{
  "num_hidden_layers": 8,
  "num_key_value_heads": 2,
  "vocab_size": 6437,
  "norm": "layernorm",
  "qk_norm": false,
  "bias": "all",
  "init": "uniform",
  "init_std_o": 0.0,
  "init_std_up": 0.0442,
  "init_std_down": 0.0,
  "decay_shape": "linear",
  "final_lr_fraction": 0.1,
  "doc_mask": true
}
Each number is 128 + 32 x the weight over its row's rms, rounded and kept within 0 to 255. Layers, rows and columns count from 0. Numbers have three digits each. The size before them is the row's rms in percent of the matrix's.

# v: layer 5 attention value, 128x128, rms 0.114, rows 98-127, columns 64-127
# o: layer 5 attention output (transposed), 128x128, rms 0.104, rows 98-127, columns 64-127
# up: layer 5 MLP up, 512x128, rms 0.129, rows 0-69, columns 64-127
# down: layer 5 MLP down (transposed), 512x128, rms 0.122, rows 0-69, columns 64-127
v98 096:131113100126152084184127172079147144212070163104160111176149116080132136108118116148139082125141124097147146161107098181106101168114179130140173133105107106078192166094173064077121162113117152
o98 099:116151155133123120106134137175097106156108153104132157121126119149148100105102154099051222112135122096113159129108117074138134099099175154112142117123140127180076179114122148128183076192149141
v99 086:098133087144093156099170102171091092154087163084098100095171123087188144121132091172140146093113146113091068123126184141115139121156187123096094148122132157122158106107158071140174128141160191
o99 092:135139145119129146125103171137111132126135095214129115157113108115174132187159179113097093129152107108111124096141058136119113118139129095170078148137151055170047142106148099103111126145137149
v100 094:151096161107186132081060114097134118143128144169115162158120147103080155140143172135194145075112113124159124187136144154109148150181104110102190114151201121133117115077144137141104135143125141
o100 091:092119159097070100185208088114136103110151093128126095110134113184175160144083153099061093092147113130101142137089057102157145065104128181110148111156092145082169086107158103144156116084120071
v101 097:102141148113101106133098093089151147162127115118193121076111070156096069137191187131113137082137139125139109154088138110101130069135139124129103163140143098080126121133182129118149154142110176
o101 092:125132134095117103125137141119183142206133121133161108176117126146107164097117097152099075144172147074155142080121098115197169163143110115098120136125085157069139131132114110123186051131161093
v102 093:139155122118134176191129120118129112169099141135169174149094053085168096127134191213131111154108094121109119114151151146154127156093177089106147124112096140146181121141162149112074070068118144
o102 079:091127104143130111097139128140136151074157087129072086125162159146094170156114142109103099146122131163135109094105153109101094181157159082199079157122160114137127102135099098174198180170158173
v103 093:104116121143110069104129142132153154168109113117141112120149064094092092129098171124074135116160094095161124177085113132120199124105108110125134182122122099166145152180109084150149146145143181
o103 073:125182131178146128124119065114140121155130149094066141165145142168139123055139071178178118104111160134134153164127120151115120135139118196139151122099090174150123184102083141132160164098130110
v104 090:182136167118146218104181144120115090085117081203135140123137122170091139164108156118128153170116129132164110093187140078119119141116117130142115154139092095175150097203157144093102128128091104
o104 097:128083105163185087110143155136160186109152163098180149080131172090125164093072071143195113119084106155079192102133158137112170144128099129092131066122176167135114133159109124174134142150151127
v105 087:083166103114123066091116140174107167142097165136126105105156143141097160173120176085170098138115101115118143125147174169099093175142130089084158128092105132174176105046174104168157158171188101
o105 081:143162140126146124139097142136086107137158079105126093116157130099138124102115127140053107095125176110126143156096113063188083150121115140153139131220150113133068216103114136141085138065124139
v106 095:162164185178130201091097090149090129103118148172104101138069177034165116088140112144074166137130163131112077187126112118099136145153184131141141166092106164145165142163129177159100094133156155
o106 093:136106068137126111106200096100147127128146100098108182156093078148131178196132070165157136142064116138174150126106148200126144091116109117118112129099131123144075088130125161159167179117090161
v107 088:131138120070167091116155136150154176095157083172112100108125133107080109124145107063156096126170159164092151056134169079120139117182115161071128076112112108145112158153175137149179137122138143
o107 072:132129119110148164077153083132100100144099188110184127158128126173111157146103204124080081137099128120104110136135170196106136203103155103193158155093193142109138157155100140101108045130146080
v108 097:168068109164148111150114154206114126174125141141197075101152160150153178157125111147145059149050125083128098139096113176142131085125112119083168098138113151090160119090057101125138117038108122
o108 097:106126152119121177140102108130097151132163107151072120162112125153122113085087152107130132104210121127185096150210123050106104137052109128152155146175112099072117113117101150078166111161151137
v109 091:090167120068127152172122101145123182113078109141169086116156112126118166124191167185092138141142107138071110153117143088136176124138101181091089116099165080086133136119107170095174129149117046
o109 072:154121111150117134022079128126124114094145135122106149116125158101151105111126113119115115090142104101181076113139094135125152120139083095147074118218103164156096109158163080149130141109115196
v110 093:160125115165105144103134084128154073136186104188166172097174148134099083174082082129145128155103100186112129126145119129130083124170102115121088162156154134130111193178078134103110073151077087
o110 079:096086176180128102187146120151126176141124154089167081177087122158076177111131136108169158171147147110165126100110105149133117086124118078146115099087112160119189104102109150116101151082181124
v111 091:071158183137164091192156123140149128187142184164162119138151097108138130091131157096157121128127089090150117204103101195142146081100163133147158107117154097125162137099102151122111119116058106
o111 088:176134059162103149072144117172201106136101118111086068103164126129117202130119137113091070127116146151113138110173088086107133157072131108141166128161110140108126145174091101084167088109165121
v112 101:155151119164103220206093113134192067145176110122136119145130135107127042156148105145143180136123097129104136147162118108153149102113110131126061142119138093095106173137142102107153134121151058
o112 093:096112189137123112091155134156082162090118162131064077146109073162136178075153123132103117133141195088175099096122093176065103172174170141121146080158102180178210024132109138112093058142111114
v113 097:100123171122137152110129070116076142080185122164134127121118141145127133138141145128176126136120110152046130154088142105172096076135137152089143057107131160190167149149092164137099081092115125
o113 094:163131091115144051163132144162138085137098167098201083151105160158172151131140141106104103145076104163120146144141090153107127124127079144120122132140181154091103083084049128090139169130123141
v114 090:081109110143112120154170131138151103150088125105075118095112099126160101138134134140157146167115121150146214126149159146118155172112089137147162123085160166142154147115096195092083115105157143
o114 083:145145136099134118157128145146109110159142175159098121168135156122118174094126131132154109088122092124087103125127081100175138081158137108175151086113153116161217095152109069145093203169146106
v115 098:132116149174162133121171173147092084143112189146079138073134178097142129154133116088151176122104161150172122146152146134097156084131110113183163126085159136118188031125068138126131111075178107
o115 092:129093127123077141163137137154082208132164039087099102145088100131122132117135133152173103196149066113097125139091131141138131222114144179131109112181115133082157138210093150092096157195171129
v116 095:087130166186140095123128074176107127109143153139185141144126118121070096175136112051125112069165091137099138112132171081188152116172116147115046194130117128115116154123143146188160104164096196
o116 098:116115120098180150102130075137104128138129106131092157208147114107159191149159097129139150196143180109169134147104138161144109199063122094085137110083124085141145126178104156119091108118145069
v117 084:052154134113127140176150116148147203089150168110112177146123128062157144164089110127071119115167090128136173105129114191122074150076139122083199115116087099151122181150112109112089103183071115
o117 071:181135124107102094079132132087105121113073158109129136131165145111066121149098090131149125153124117152124085176090140134126193143130150083150118115097089104197144177121157141097171113083186199
v118 096:112107171119148122106099120134085144172135153157139079103114127070149120106135161115135074124104140109109083160077143175054184124111157114116138072162200092085142026119126145134111136118174192
o118 088:110056145094097115071146122122124105143146099112106166139098198126142132160167143090125103106145095139094147106118099049158088163112173171138203165121068107086158154143136145103175093138111087
v119 107:115178095174099184122151177120163110146177156159081123094108098115129072162113091153122128180149095084154128162095117138134154105116147088191092104138122150145112184212114156118082092071095098
o119 108:117127160157102051139159115178081195121145121086144151176153186175066144135088133159163117107115175164095099116155115195087092134141133166200152095160085132140122116099095115094114156145157104
v120 095:200069163143082165148120142096115079135086171120166084169120152091171187153098102106129101135094115110120138128124110181133149133106082158103144189111110166151138180121069100136054106173133087
o120 093:134139187120149156173144122141112091096106125152133106102148122115192176113109125143180195158132120173108155115147096081158128088154107116140083095115119129154129147112148200102218187103087176
v121 097:152128099135138060142123142160138140145176142111135095143075087175119125142141162109072085122123108105092144165160107140128082170116109114127159128156145126099128129187101139143176192141130104
o121 082:109105151195112193140175127148115158229105152146074112159188190128111055126106090143155168160121171119143111113107148105133170103122118150110116161125083097086097111077095131125133140066134145
v122 090:121133145150122147157108122159150161164157149082156110084170113095144112112145124151130147103143118150195138255143057118140109142093197110145153123106093089174148141120163131118165090120149066
o122 090:172160128117084129093095123083111091145083133160143088196115090133102139035132131125134119144143148135123150132129125101156143114130103116152120125164172176162084156088086133149071153153122104
v123 094:144141134115196094110073109082105131100123155136129147160058123076093080173204138135154139121101121101164062172135127075116161117102121145160134085101097111119132122097131101110059162119114127
o123 096:115122092208088166079140141147116100155135081114097130140156136155115199135094141122099153112151149189075142145082106123160102115163089140023138144125151169107087093163124101182211108137143142
v124 095:145178171141111245154102084114128106099154103165055080132120079063156102091136090183135194143075102155108119081146087127124142159135153136122162111136107185176151135195107117114129103132096066
o124 079:120110125140153084135176174128128116119079135141123103083073153199103167149148165083104102126126104178123098170167165145144133110139106117171068125127154111176128069067162137174151128073146152
v125 098:130121157133108102141085094135089095099144137129138146144097097156158148138164108159162129136089166191161140164099131139169105161121127099161107163154112159111063090109099208189140123152087047
o125 097:155103146178117185126149076154170113135153109101146124134141150124153188120119143125114128149152090093130194166153148081111112065146086166099116136119120121151120100127145078096030135137113139
v126 092:094142041152140067082124101127103166127107141079123073165129159176104153121118162136085132090150172139114083136157105117110126086103104129118171117153134189128126126107148169148167190110119131
o126 082:153104151152119191190128136107145115171175148176108171099105157051150109112137154133100166189113056127156088148096170168207133150131101127111143138145087120078097135082081114182123151121133122
v127 088:141108137188100123110159103124170077168110092176160126107125099094151141130115088158141187092178135092074118135095174103152133101097155093136097140131150103108177092148125113142130081175131149
o127 078:113121121097132084131127160126111098106131135111102147120156137120118224124141134103124085170114119152157173120185158112106155110174129131149088103101095140092140140062074185103126160118101074
up0 082:102090146127140197108135135159180141138122132076133115131148143114193127168062107095145105172080141125120136068117136146143115046101120158184196165118162159166128079133099149133116132122097106
down0 078:140169127129136136130108085105089080138086131130091101144115081097069075145202081098127135111130142083112130136125122070155149147160066150108135056127108110115140205108178155128166134126126143
up1 114:155081068159166123145127128108110147119157146070130107145105110148141119069132129119174192116146090137120095112131042134156097157190113128079114126154104099082172128120113150139198129161110123
down1 114:084150089133107104097136102079091125086176128078129144120186096182106096111133094170085152162059112140151116129142066105079167140073226148128162149168124100105175121159180155135080098141118141
up2 108:154120216165092221146170133159135104130152181170177164136113145110117138113048122146102151130165101097113136092154092083136145126120162087086107083094106154143174060106132113129151111099112162
down2 104:173164081062152150127121167110102142099192124097127187147137117116167158127112108111160114096105133179147118065081146104064099089138178139146125209113110138111091156140115159076113135112106127
up3 096:155150118183092117151117129160131143108157133101164094127120143193139130123093094151168043203115111127135135046134164093076156085172129119150105171191113147109079090105146164086146096069071101
down3 095:102089113136154119105077127116138109178147183185168121098087087126077057127134115130128155134116176078108076093097079130209118132152130135137128159116137167123152087116153172166057099161071161
up4 099:187188115097179166176149111134136162144149113167112092081123147099175087130110152087077154025110109124155110151112132114106104159132134136150138186156105190163158119149177145127124092118096164
down4 101:106107101099080127140152110101138097159144217157134163164121110083133060078162108123139117153096124119055122122116142101172112135117107109084135140097198060114117141074088088085078177156094163
up5 116:128130182103159194138096088116116132152105150103119099176082021088110100151076158083109100133167120119112100141149133102101136119124098113158138156145075098082169137098092158121169111147122115
down5 119:176127148069161096151133131071101180109133104119066177125138142112188158139119135138077093134115158149132147152121164143144165114149143129108214123115097155087079138141104163139173145123165174
up6 108:157086138139113135096167097116224125197144081167194090099148127084175116131142205144068160100077091114124143092168119159135136178148088117129139092107160123111110161130166165115120176118083125
down6 115:144129245145111098106156110161104082150143102158156117154089099116043111081135111144177133061126117154114097127140176210103125104133040180124185119104127145160069133144106174139190113111119123
up7 086:123151079159132067155104120144119160123049121083099117139114176109153112161114137122113140112122117141131152163107187146088080101117105144171122155117150143118155141175146140147153160069147100
down7 081:129164139139143135127112170136121128066165125100127146121172134172136104147192065095128129131110143132128115132179069168145116186112202148124185170147141103146143112109104156120114125177132066
up8 107:075144104156137126203096178142163134091122132143125062162164126120153163157117155119177168084104117094151139130100176118125095115084147096129118107048136118099169126110125129079143191146127125
down8 112:074119097068106115102046102119184107160131114167154179146082120095150154172144141138183115122092163121127101020110130129152085100170123119102109154139153134128127086103164157096138157098146154
up9 087:142128117096098170072127114120164071160099180062104076086095150162173101130107117134115164029155154121102098126098174158125131129143191142137103116134174141149192072158118167094147145149149146
down9 082:119144154118127143191170097122098144118125105171120192176019135183117124100182108105164131138140097183116091163128156093120134175109211099128123104106122133098170202148146081074142142138173132
up10 114:072095148120151124161088116075082142147109081159136147076128128102134100096103159136167140179166103177137158161126150131169129050142143150154144101113150109142103139124101140145120105115117118
down10 115:128132114105182107117105086171092138160135130106170104128140152161073064154154138077116083125147146100121089153101102101142143149113139140093120130120091152131188194128163206139112099116144110
up11 104:108160120127121168124163133092110123085101183115092132153079145151074129086110103198127120127111155109161137091149049106081164132131086119136123144079132102119152136085161122152177180107150179
down11 105:108138117133147154112067178089163081150092109075082183159091057132129105189157077114105104115108128174088131037176119171098094147142143130083111138090158100186115091119110156156135142143121147
up12 094:129104133054140134155157126102129148134086079141157140116145098143130087095175145113085129075091173174121194120103085133137099163175170080107120130121124117156086123164105182170100155041135085
down12 098:130116153151140180091129130107088067121165105118143140136140119108119202112138086155092142097117130126139107110140120110096140136115134135171117112110106141163100166128195204146096100072108075
up13 087:097204171073156087086208134111105186132128080119106100201105143167152136096136166133150161112170181088120137102100164118139125087091117121178150174130134076114132137134146147100192174160131125
down13 072:136118108132119200174110091141188095127128108132151114097104131098108072179127072128132172142132149080157134137117137148185114136182249114078123134135115088140134101106118131171165134134118080
up14 086:152113088083151171139089153161146196081159101099114054169135067140192125149138095086113142211120113136173140108083122098087136159141110088059085111180103140117080119166114139162128136117048118
down14 082:136154177135162130102116174097157130194151124173111113098145163074033123076099127134113150052134157130099139141100130101166130122153181147126157111149119121098123094132111136167160109109175130
up15 084:153157126097205049106115119154158129138171111119098144163115142116153107136057161142049111144162114141158137132128093143125115070173162166156184092118121090115102117105121105158144167144108071
down15 087:117180071115101088109150122154100049133037159107097091128156085152127116112119068079084100155136171157129137181073086165160115151154183080140148055165080112154098139101135103117125052145127035
up16 079:091156106130123104070125133131107162136159106133126173154130141108164170097148152190121129174171101076106097061074084128098062121133165154158151132129207144090127081140148123110115154074121124
down16 082:180142157138130154179093125177135120109165151124160168116143083103062101153131081088172158092079136129106151136125137133165161128142142188094099150089096124176162155164155155087167073137140137
up17 104:128130113119085188115184140095132127139087081124064164151121096119101072100092132152122132197190064100154165160131149147121147193171102069177146180150122111168096120125083125119204092113092095
down17 103:128156133133098142101139128111098058087135131143168121118120100141083160096099128121131147172139148163167141061137176122113140111125164124172115126096115121130131065088163104123068133095138181
up18 119:124110150126172114089146110105155152124095092125104176086077114086117134156110102113101150131157082166100151159174152145097122144115109045185090116187131183102140123056119140145162132118170134
down18 119:104149078123131159122134132078118129120103155162176180151091139158095074159156124148081105146136139115109069108156088060126120153122160215100131170101123144123133121146083164079125101200109108
up19 100:161155164128193118112041129142120127108154138139143136051095150106152134105119141145134165096125159107084144124153081124143099142171183129179148100156171149068138131128067120136092113124084128
down19 105:162105102138140159116133161162088098114128082172096096147069113132110144148167097148124089207102049140134142139140153125191140142057181097103069146131083122125122085112133111123143133140074201
up20 121:093114187126137101169101185104146137126099129129095172077196135154108150107096156166145041158104154124112147103177127129167100142105162129143104082122151046087127099164159093132119086101065116
down20 107:036138162142076113107151140117152131109129143097101163110129090154164148151172137140088140136119123099142105126102120059130164090104216139109167058150176127105174160124167115116098154124134144
up21 090:173170135135205124150077137100149091109155145136100140151105137144105160122142158129130119136099140102132133094146086072081105192134135098174146117151184214126071111146080152097127159092156168
down21 087:145138184137107167077173126168120107119171139083121126170126154140144137164104096128151118126126147075155084091136168167106147147174100108134118115071113104156082125097203084093184110053051063
up22 107:100085097143069151146097159136154145159110078132161123137121121096105183121118162101085177152117128149164134140131132160151141105118172104133136212111097124126151089112153105089110080084073102
down22 114:103125081141136100074142155170044164118165093096116129117119184121147146122163140110135164110111092146071125170136164179165155105095167140162158091132087093111119141128174135182110109151147178
up23 093:142177114179097154103101144146090096106166142158133115115078100071075128120113151114054166136152112130149104063111134131139106117119147140132122111100114159087184157152159107133077187119107108
down23 099:119184135114194087139110157241112066121201135137121160164113136099158143143091095160171117104116117152166064084098089150124145129119047114097073090095129071142127068123152164125161175112132141
up24 088:104078120124105153162109148173174063097096148143098031137117095156153173126081165111144077165102152110102174114157060164117143100116106166163145086140164150096098147122156086134133195100053131
down24 093:095148129077156101080104166107100143192084121130079133124163106118111102131125076138100070083124219110105116129086076175132134170160125162093173086109144132165131121106161125107156152149133092
up25 098:149105123137128095106167115092128136078081130088164182159073166149105083065130146139119114116181126086146137191192168148128153095090079140142127144147136167168148134067159175163143117107126113
down25 104:113122169145167164150128163208102155122136102148099157157119155181077087129157114088145131089102139147088102069049099163060162144193096169142132108156078129123114115131158058178152164119109111
up26 084:115158144087128163133058114093128128205136139130097140142127132151116088097122112103089127099149197140087068150143113095133091131088112175159156132081138145079177144122125089124108193105153129
down26 085:130146126151103122119136154130225124114092133153105109093080132053085146095182077139166129148173150117190121112116186102170123148153112099119157082157107127160108132077118141150135093182111105
up27 078:121085098179160147065129138133168169153114114173113156117157146083149169120077211152160081113145054136136126099138116133125134085106126117174125149109159161139094148131082115107107111148169130
down27 091:117088096159165158125174142094131108105106140125177106130080143135097133133193143117153125176125118107151147124146129173173149189121155106141103108143102110185091128171143205102096072140129142
up28 095:088188171070074178161124189056177102129078093107089151116135163174110056110125097143109117151108110173120118101153045131139127083156145124111066144136166147123159181165114106107112116131144126
down28 101:116151122124135089104114149165130097112117121127156141141122132216166178156136118136150133157061157116175129144104137129169107134083143148094185168118188175171145229127068164174080101124124091
up29 097:123130044140127167071088108178116118131195128127139098067104129153175097110130137083095071166120117161112102101125115124090103133164109116126115079077120168142145163116098105135109170152076161
down29 103:157154132129140145124156129120089179127125113121078131160105133123152070118112136056104122163114202193065113201120112126088137153110144135170110126133163189186124124115148130153092059146138119
up30 101:187085104186157163130097129108143120144081146112135105094123131073135128111100114161154119068094107104099132120084126146108122157151101126098184192110161178147178130126090083085087134111161063
down30 094:087138105126124127117046137113136157133150111193144106161145153187115157152117149193108122192129125131172092068122140115161114121132033088169118135134060129095072087163161126103164162109103122
up31 098:159113142130152146117109106085110124150124085130078197110121134070154190117135102143129158132105146130118089158106065149115095122146026068153075179205129142113141135097151114096163138118144167
down31 101:117134119110106135130162141155071052150187118161138160138161128135138091128127121120135139112097138107162127137126129156160168143074089175095205144109103108169065178148142146071092122117130160
up32 090:137187092129119144132132148114159157119157091120139064070111127118140127144138108093095155126114168128184187118137158134096159132110161108142110154128153208114192140089112147153157111151189110
down32 094:171154137135176131102090164135160138062104099150141120147130029165097143154100120135144093129155201128097132129073154138094138134090133170151127113099122068197142175087160102098090154120140099
up33 112:157181189123137170129132174122128155192127160113120152090175118137114106131116163092086162149175107162125097114113092085130094087036162135166137095148106132155196145108119138097132141119150108
down33 102:104132127114091171103117101141116079110162155143182124151124162108129228147157067160125155082115175125125063074131153190132115125120082126144088084045153195160127154127160130147106103116118128
up34 106:169067127100131179204108173192140106160090136150190115116126144104112122118113184121059143112109120160175152171133114132152163175055116166157146155079145139199125149082101101170151132100145124
down34 104:080120116125178149098200084107098130169134131169073095117148128145106021088093090079053122153131145106152114165087126122139128151153086135157165125204130133163118103148064125137079115123159144
up35 094:102136132086140074162140148101160094135155106177151118100126119118139049145088118090142074120141130168132147146151074093162204125187134136192158112143094049158125129135158132136133128175092191
down35 095:182145170141136130093126160190054114086104123165104145102085124146087133142207138114119096118117117139162081115097125143148149146049156145161157124096117153155135140102106079152109102084121087
up36 094:160073131143117093154134134112116091113102109100199143131128098135149102136173153099130133179136110077179194126117158115125110129182115118130144117075123127158157179063060187197154198187140078
down36 091:157121184102119052133075162139157116146144139136101129067157099097154121127139122128129136143089111109174113127126123021175123089170164121114153148145158132090141070099114149121134145113100110
up37 090:159117105114115158132119133100154113080163102106110124143073112151197123093125067186109139175109096156065118056181140089107112147108147089116146121126177116099109098088121166058112143083144111
down37 089:105143138153130091114143111105082141100093187113143140104139126090117135124122107073130120128117148089123075170153115089148113154097164172108119130126129193124187073122097140136072070137155089
up38 090:111142136105140116068113110090123096122164128149131115108031124129141113141114093056109181095116105154119073087181083129055098159136095127161091126106058119120135085106159107188168155149099112
down38 087:101142173085121156102125096112082128139185133149068127123142123186099134110110093179102111087115139147073189236088141155156166114138230134122191091140178146151157140113152172173132087129138119
up39 112:078098116090088162092136145093119133148104110128157217118136214116101121136158108068087064130089103182152098059108081088130156105143136107129119173094117152151149112125137084156120141175130121
down39 126:128127043135166169090105115158023116133114123074118180169167094161126105056131123131145102185116125160160089132145142092135152110109143156151139145091079137167116186143151139135110100149130092
up40 085:088132144140118158082105105101093153147106144118084166109132107111139125147066128105117128176065117191129090141183105115132134107075071124149143171127137156125231081153114149111141132057070122
down40 075:157152148093095127142133162138178121138145133103160103137104129126091084147231158126152182133163137148126140170107102122173132120211235123139112134114151077126097110061127130145125126148171097
up41 116:177163188126086098101185106126183123167111208174142117110147098068107109204119117145152139168130072118159169117136140101074112117117082116081068137116116156144173154077099090106189149125124118
down41 125:133174108164108143124119146139120091105118091092131076152071060123134170110117104169148113069132095140130123161116135170143111140134152083118157123130104103130121085118122106114103142094123120
up42 095:065091102163136118089080084122095134163094114096125163131150150095070114118065149097119100094126134108171130130074163186097135072097169109108199103117120168099186094105103114106126168093142109
down42 098:100134107150158079138171163128121149199112161141113189162067134081116169142183115135106124113156131113061070197094098123160081127093105138093165112118111123160159083128084136161114104139131133
up43 108:071129125127103192139117126085117101155170116082161079147173164094105128122175157137172132066125154155132168143119167152123154118162140120122150137109156149051175100163060117131100161169081130
down43 106:113130117122104107108191076130062112156145106121123071133145121141073139098107037138102154102131131110088071114186156127148125110085169185165128106113066172169088142176125176083144128103119183
up44 114:183194088104092164127122126172143173136096077160135190123135114179169111125114102123166127073174071144117097138139187131118086118141137142168105131100104116096104136128117161139141160139201127
down44 099:160100138135140064147123094104135143142169112112128113162128114143113094157123110171103108104137171160169109118084135126089173151120130179070095101174211162108169119132139111124127154082074131
up45 097:133133150139121127142091111077096159118117073075189160125138157093127088136123159195173136085132150157105154082063120127102149146087079117144149150214125141124100076112128142098171148137128098
down45 095:079059172125078167059116153205113164119078149191108109145093119134068117122094119124133101162161198139162098133055104120117100128108095169111102109125151040145160133145123139098136087131115108
up46 107:138074119120125122177074164071153148122140129102163121108084161093102119186074094044108136189149145099214157138139122133098111121167158124144129147148125169159149170115128062203131097143079096
down46 108:150146063094127119140095107128126114132100131127190176105171094166100125120117090103164150165120126139159164105087115131092132136149255110129146139119144149133118123103131080095129162176216176
up47 111:120117121113145189091090078191087153090171129107143086115167189088129093109128151175125111120091141150117107108134101133106124118066150123186137179108162083085191100137066159160176140115155081
down47 111:183109079164147126164137161156083147133131178114128130105079174067141126063121114091144194182124097156142111168165128106107114060182138156146126146144111069188091074111128106085105118141156188
up48 116:089112122130110104163077222062204109113113128087142137083136145074180104074116130122144145124111100138154138113140199139118111162176124112080104144149165120131093176148146140075073123140102112
down48 103:086099166097179137100143075146165130161066146110083122126111181150133145111121094052130152058135127182094112102136114119100110160080098132131159172122180121165121125096097070165110138118228155
up49 129:169140160123152125138142138080120128119143156150150120164152095110113099102136209099147139110140134120108135111128128118137151113144150086122145207146177255165200143062105165137140179147150149
down49 116:134132150155095157107155082158139156136137138103134153110129119093066168104173161128133072130134133138133116150121168152113113089148147148137125130121077164112159068168123154062177111161172149
up50 088:122154141137115105117135120068068134170130142148098138122113157119088110104167142104072156119145099124155180136186153095094131144077061114104124133116127080170148134150140167162142125071129117
down50 078:134119115143131172128128123142176114134112125125153120104110169130161093132160101074109106139162106156190148130131137175170079126225188112140090044172117118044158141114155138095167094110129067
up51 102:102088109092134155107146163080113148105194088115056112084143149096102135112193126059102154125202120105147105070125174110201160055125093123186129167101123133191166202111084100100101123153112093
down51 106:160146142164165144193075143223108077092143119061099197106105149162060093131117168174135150109133110154131029109141155151103124109155043138140083134089178164161108155154133156117117154152117153
up52 116:149141132144196147179133154141105076130147069155061107143130061129195097117099142134072130103136110136164137125144189162153139103079132122121107142054111116164173179076098097108125108106129124
down52 106:125085179155123147112096138168103133158164101151119129128117119068116109157130108189118116124127122164132112058148121128165131165127000130116000093109165150122130095176155140139162173119124137
up53 085:112176104148123117108145096084105144152125115104068124080113076108174150077168167109095172120131130087172100100113185079108112102160161139115109103089136156136060092127116178149106128193149155
down53 084:152189137123103106121193119126159123113068109119107138083114113135122104117160156061178152138152095176156166175125150076136104147158255110185093121153079152061113148103097130146109107118129102
up54 110:119112097087080127116085157039131128128126139140121164076142125192121137132103201154072105134152105109109131133105130074128091095135118105173155156128090084120170206124110167128134130170186123
down54 105:158127145181179160155126088174182162144158133106134137128096176161110056119164157106144133139132103133126075135152126124132092101116093145052116061100124116172166135096153150140158105150097161
up55 091:156111177137164093128141137136141189146176129108105138144041091081172130128143155136164142185178099196133131098098131108106129129163105121125074115148169127145121132083190100098167142104127157
down55 102:114133045114130163143124124117133062074136119094106145164074082152129127136125138083112134166128134157114068144101110165079162149122085201148135134064128123148100091158094161156100077123144187
up56 094:133118132127140153131111182137151128109108147135089173075148091181189106131081123082087139123090143069165152069114105113081125067144109119124124168106145182170141101104139133063104115105125145
down56 087:155123149132132148161063109133094130162194114124150169163147108087065094119114087153145097117176124153138102110130134160160123147055017192123065181107141069122147127153112142129144172110160171
up57 097:126101075129118128083117141111120138103173117169160100161149144164086117134131141152159140147157149112138166127105148070090125095180110121098083127157042123114148117102102119201129135101135168
down57 095:122128173115172113126110183108147125162110082198186158161157101155156126154148117148153114131129167159168131104090127140155131069133159231087162149100108125157160121149168139138074163094121138
up58 092:148129111189131109092120105130169070099151140113091093165137171102206095088093089147109160097166092117103179136127190070100105097122061136132139169114116154089152139097128083129176135161130179
down58 093:137118109174157167089127104125122147158093131174100092208126068135158099101072114136143126116120211105102131166105093158076097169122110123085151096145137101097128148180087115129118103098142026
up59 093:077095118194081152100123109072104157220138114198155142092138156097129127147094181121141137127071128094119134133118204131107108139117115071114125169088084147095138182131103152131115151120085141
down59 093:072092176095064142135073109154150126095099137152135137147120117129104082157156099102104132109122063150115074148062108141107100097172196120089166157142120056115101084143192150087089180132112149
up60 086:141120134156086142131110108121174139169126092170140134089088088097142115100125130153172139083126139105086171092133131133094131076104124101101132199090131163135169144131098056153090101111157155
down60 076:090128123089148109099114174190107116136124126129136133164147129158087122174113125075099096138094112136168071190116123119129128182155115141174151129222127059101122095064175150111162178083148101
up61 101:153114083090147164131093207146098115154104129162145113140070176098191197109055115101094116190136112136156144126114127097109071147117118102137173144144174136075127191106058127097129170111114055
down61 096:106133099097095145122151112243112148141176146123165103180100116134133091162180134116158131110144149083142082169111134138134134095142000088143080079085162180136128084101155141134125135087153140
up62 095:135153121106136109149103136091144117135083113114126172168153139161166110119173091115104084094183139135139165163163139139134128175104130166140137119126136176094127166073203113109156134187078133
down62 100:098110123156068149122107071154123171110109111130155127152077129157127116119075116115152137153095120154124015183111112141207117144123058111132072071088096065079111098151166104131086130130146125
up63 088:175131079105110103126116109082124134081144115111159086095111143141198161131126138178101092124154117144099149113141118111090050124137104096128185086166104143098082161126107162125122190145113105
down63 079:131121184103112140157162142120139152144085089163166113148104134097101079146147108073151145112159162196149191131163184151182083150189218137111146130164129127126141089102130117115160129126120089
up64 097:136127103158103106141138172116129074124142135167134105092114162179203135125150125151174137099084159189193194127117133107082115135112092129139184094151173164125157095090141145189153140164165158
down64 090:076143097122156135115069138133138077119077149117137144128085074085124139142139116125129131103137124100090084115115097163158089142107171140130167122128097137184130097149183132081138101182123107
up65 095:164125224196127152082095129155123111110107124195121155067104167077163085112106146113113132117125117098088110119176183114140143091147116108145167132075172138124201174152172100128097081104129095
down65 082:127150079100145097162147153100168153133204083085151114154202105189107127133169115143162109155161148140095157081101074109101106199108164107110080111140119161086101108148101128139151165141094144
up66 100:123133143175149111144087119141128127121112141182153113106118094103125157085085157079128040125151141177142098097102193099081054144114168141132180174058161113143212123130130103132111111139101116
down66 106:095139196126123100122128163152127133151160066136167134121177106133107094112154141165100083104106108119084080133133150175090136151117017132089133117073152123171167174159119129173175062072108096
up67 097:103112117097116116171107092083123113165106092095113091106104108129065153078064086161107176103163117132172082102158157169132148081118168086161133118150151182085136136152147197142129104162133097
down67 097:106070126124178177106132112180080100127197157177117144148119110157105127143130117146137077142118160104155061184081170111107215173059154130130135146154148070094075160139119136151107129115091124
up68 108:128163070117123160143100111117176155103129155160079116169151121095134082128134126178094119066138164093164163183114146091108175126128133047083157130108153105112152172123121095209151141146161130
down68 118:134107123093184098136111160102119082162060111135118078120129085100122133185181130118058150146092116120116143111199143148177152105163170068053109121086158104158139055136149145147164154115083093
up69 085:105164170095116101073190173097104177144158158114095080084135120133128137089143148134085176114154132157119123106149122104093154086125126094114172164168082167120199143176130089162150132103144146
down69 081:124133128093079154135192158134098135155126130155131109126154056143154092099099139056081177112091108074145155208110191132135085126121137107153123122145153118129080129130140109144097180120047123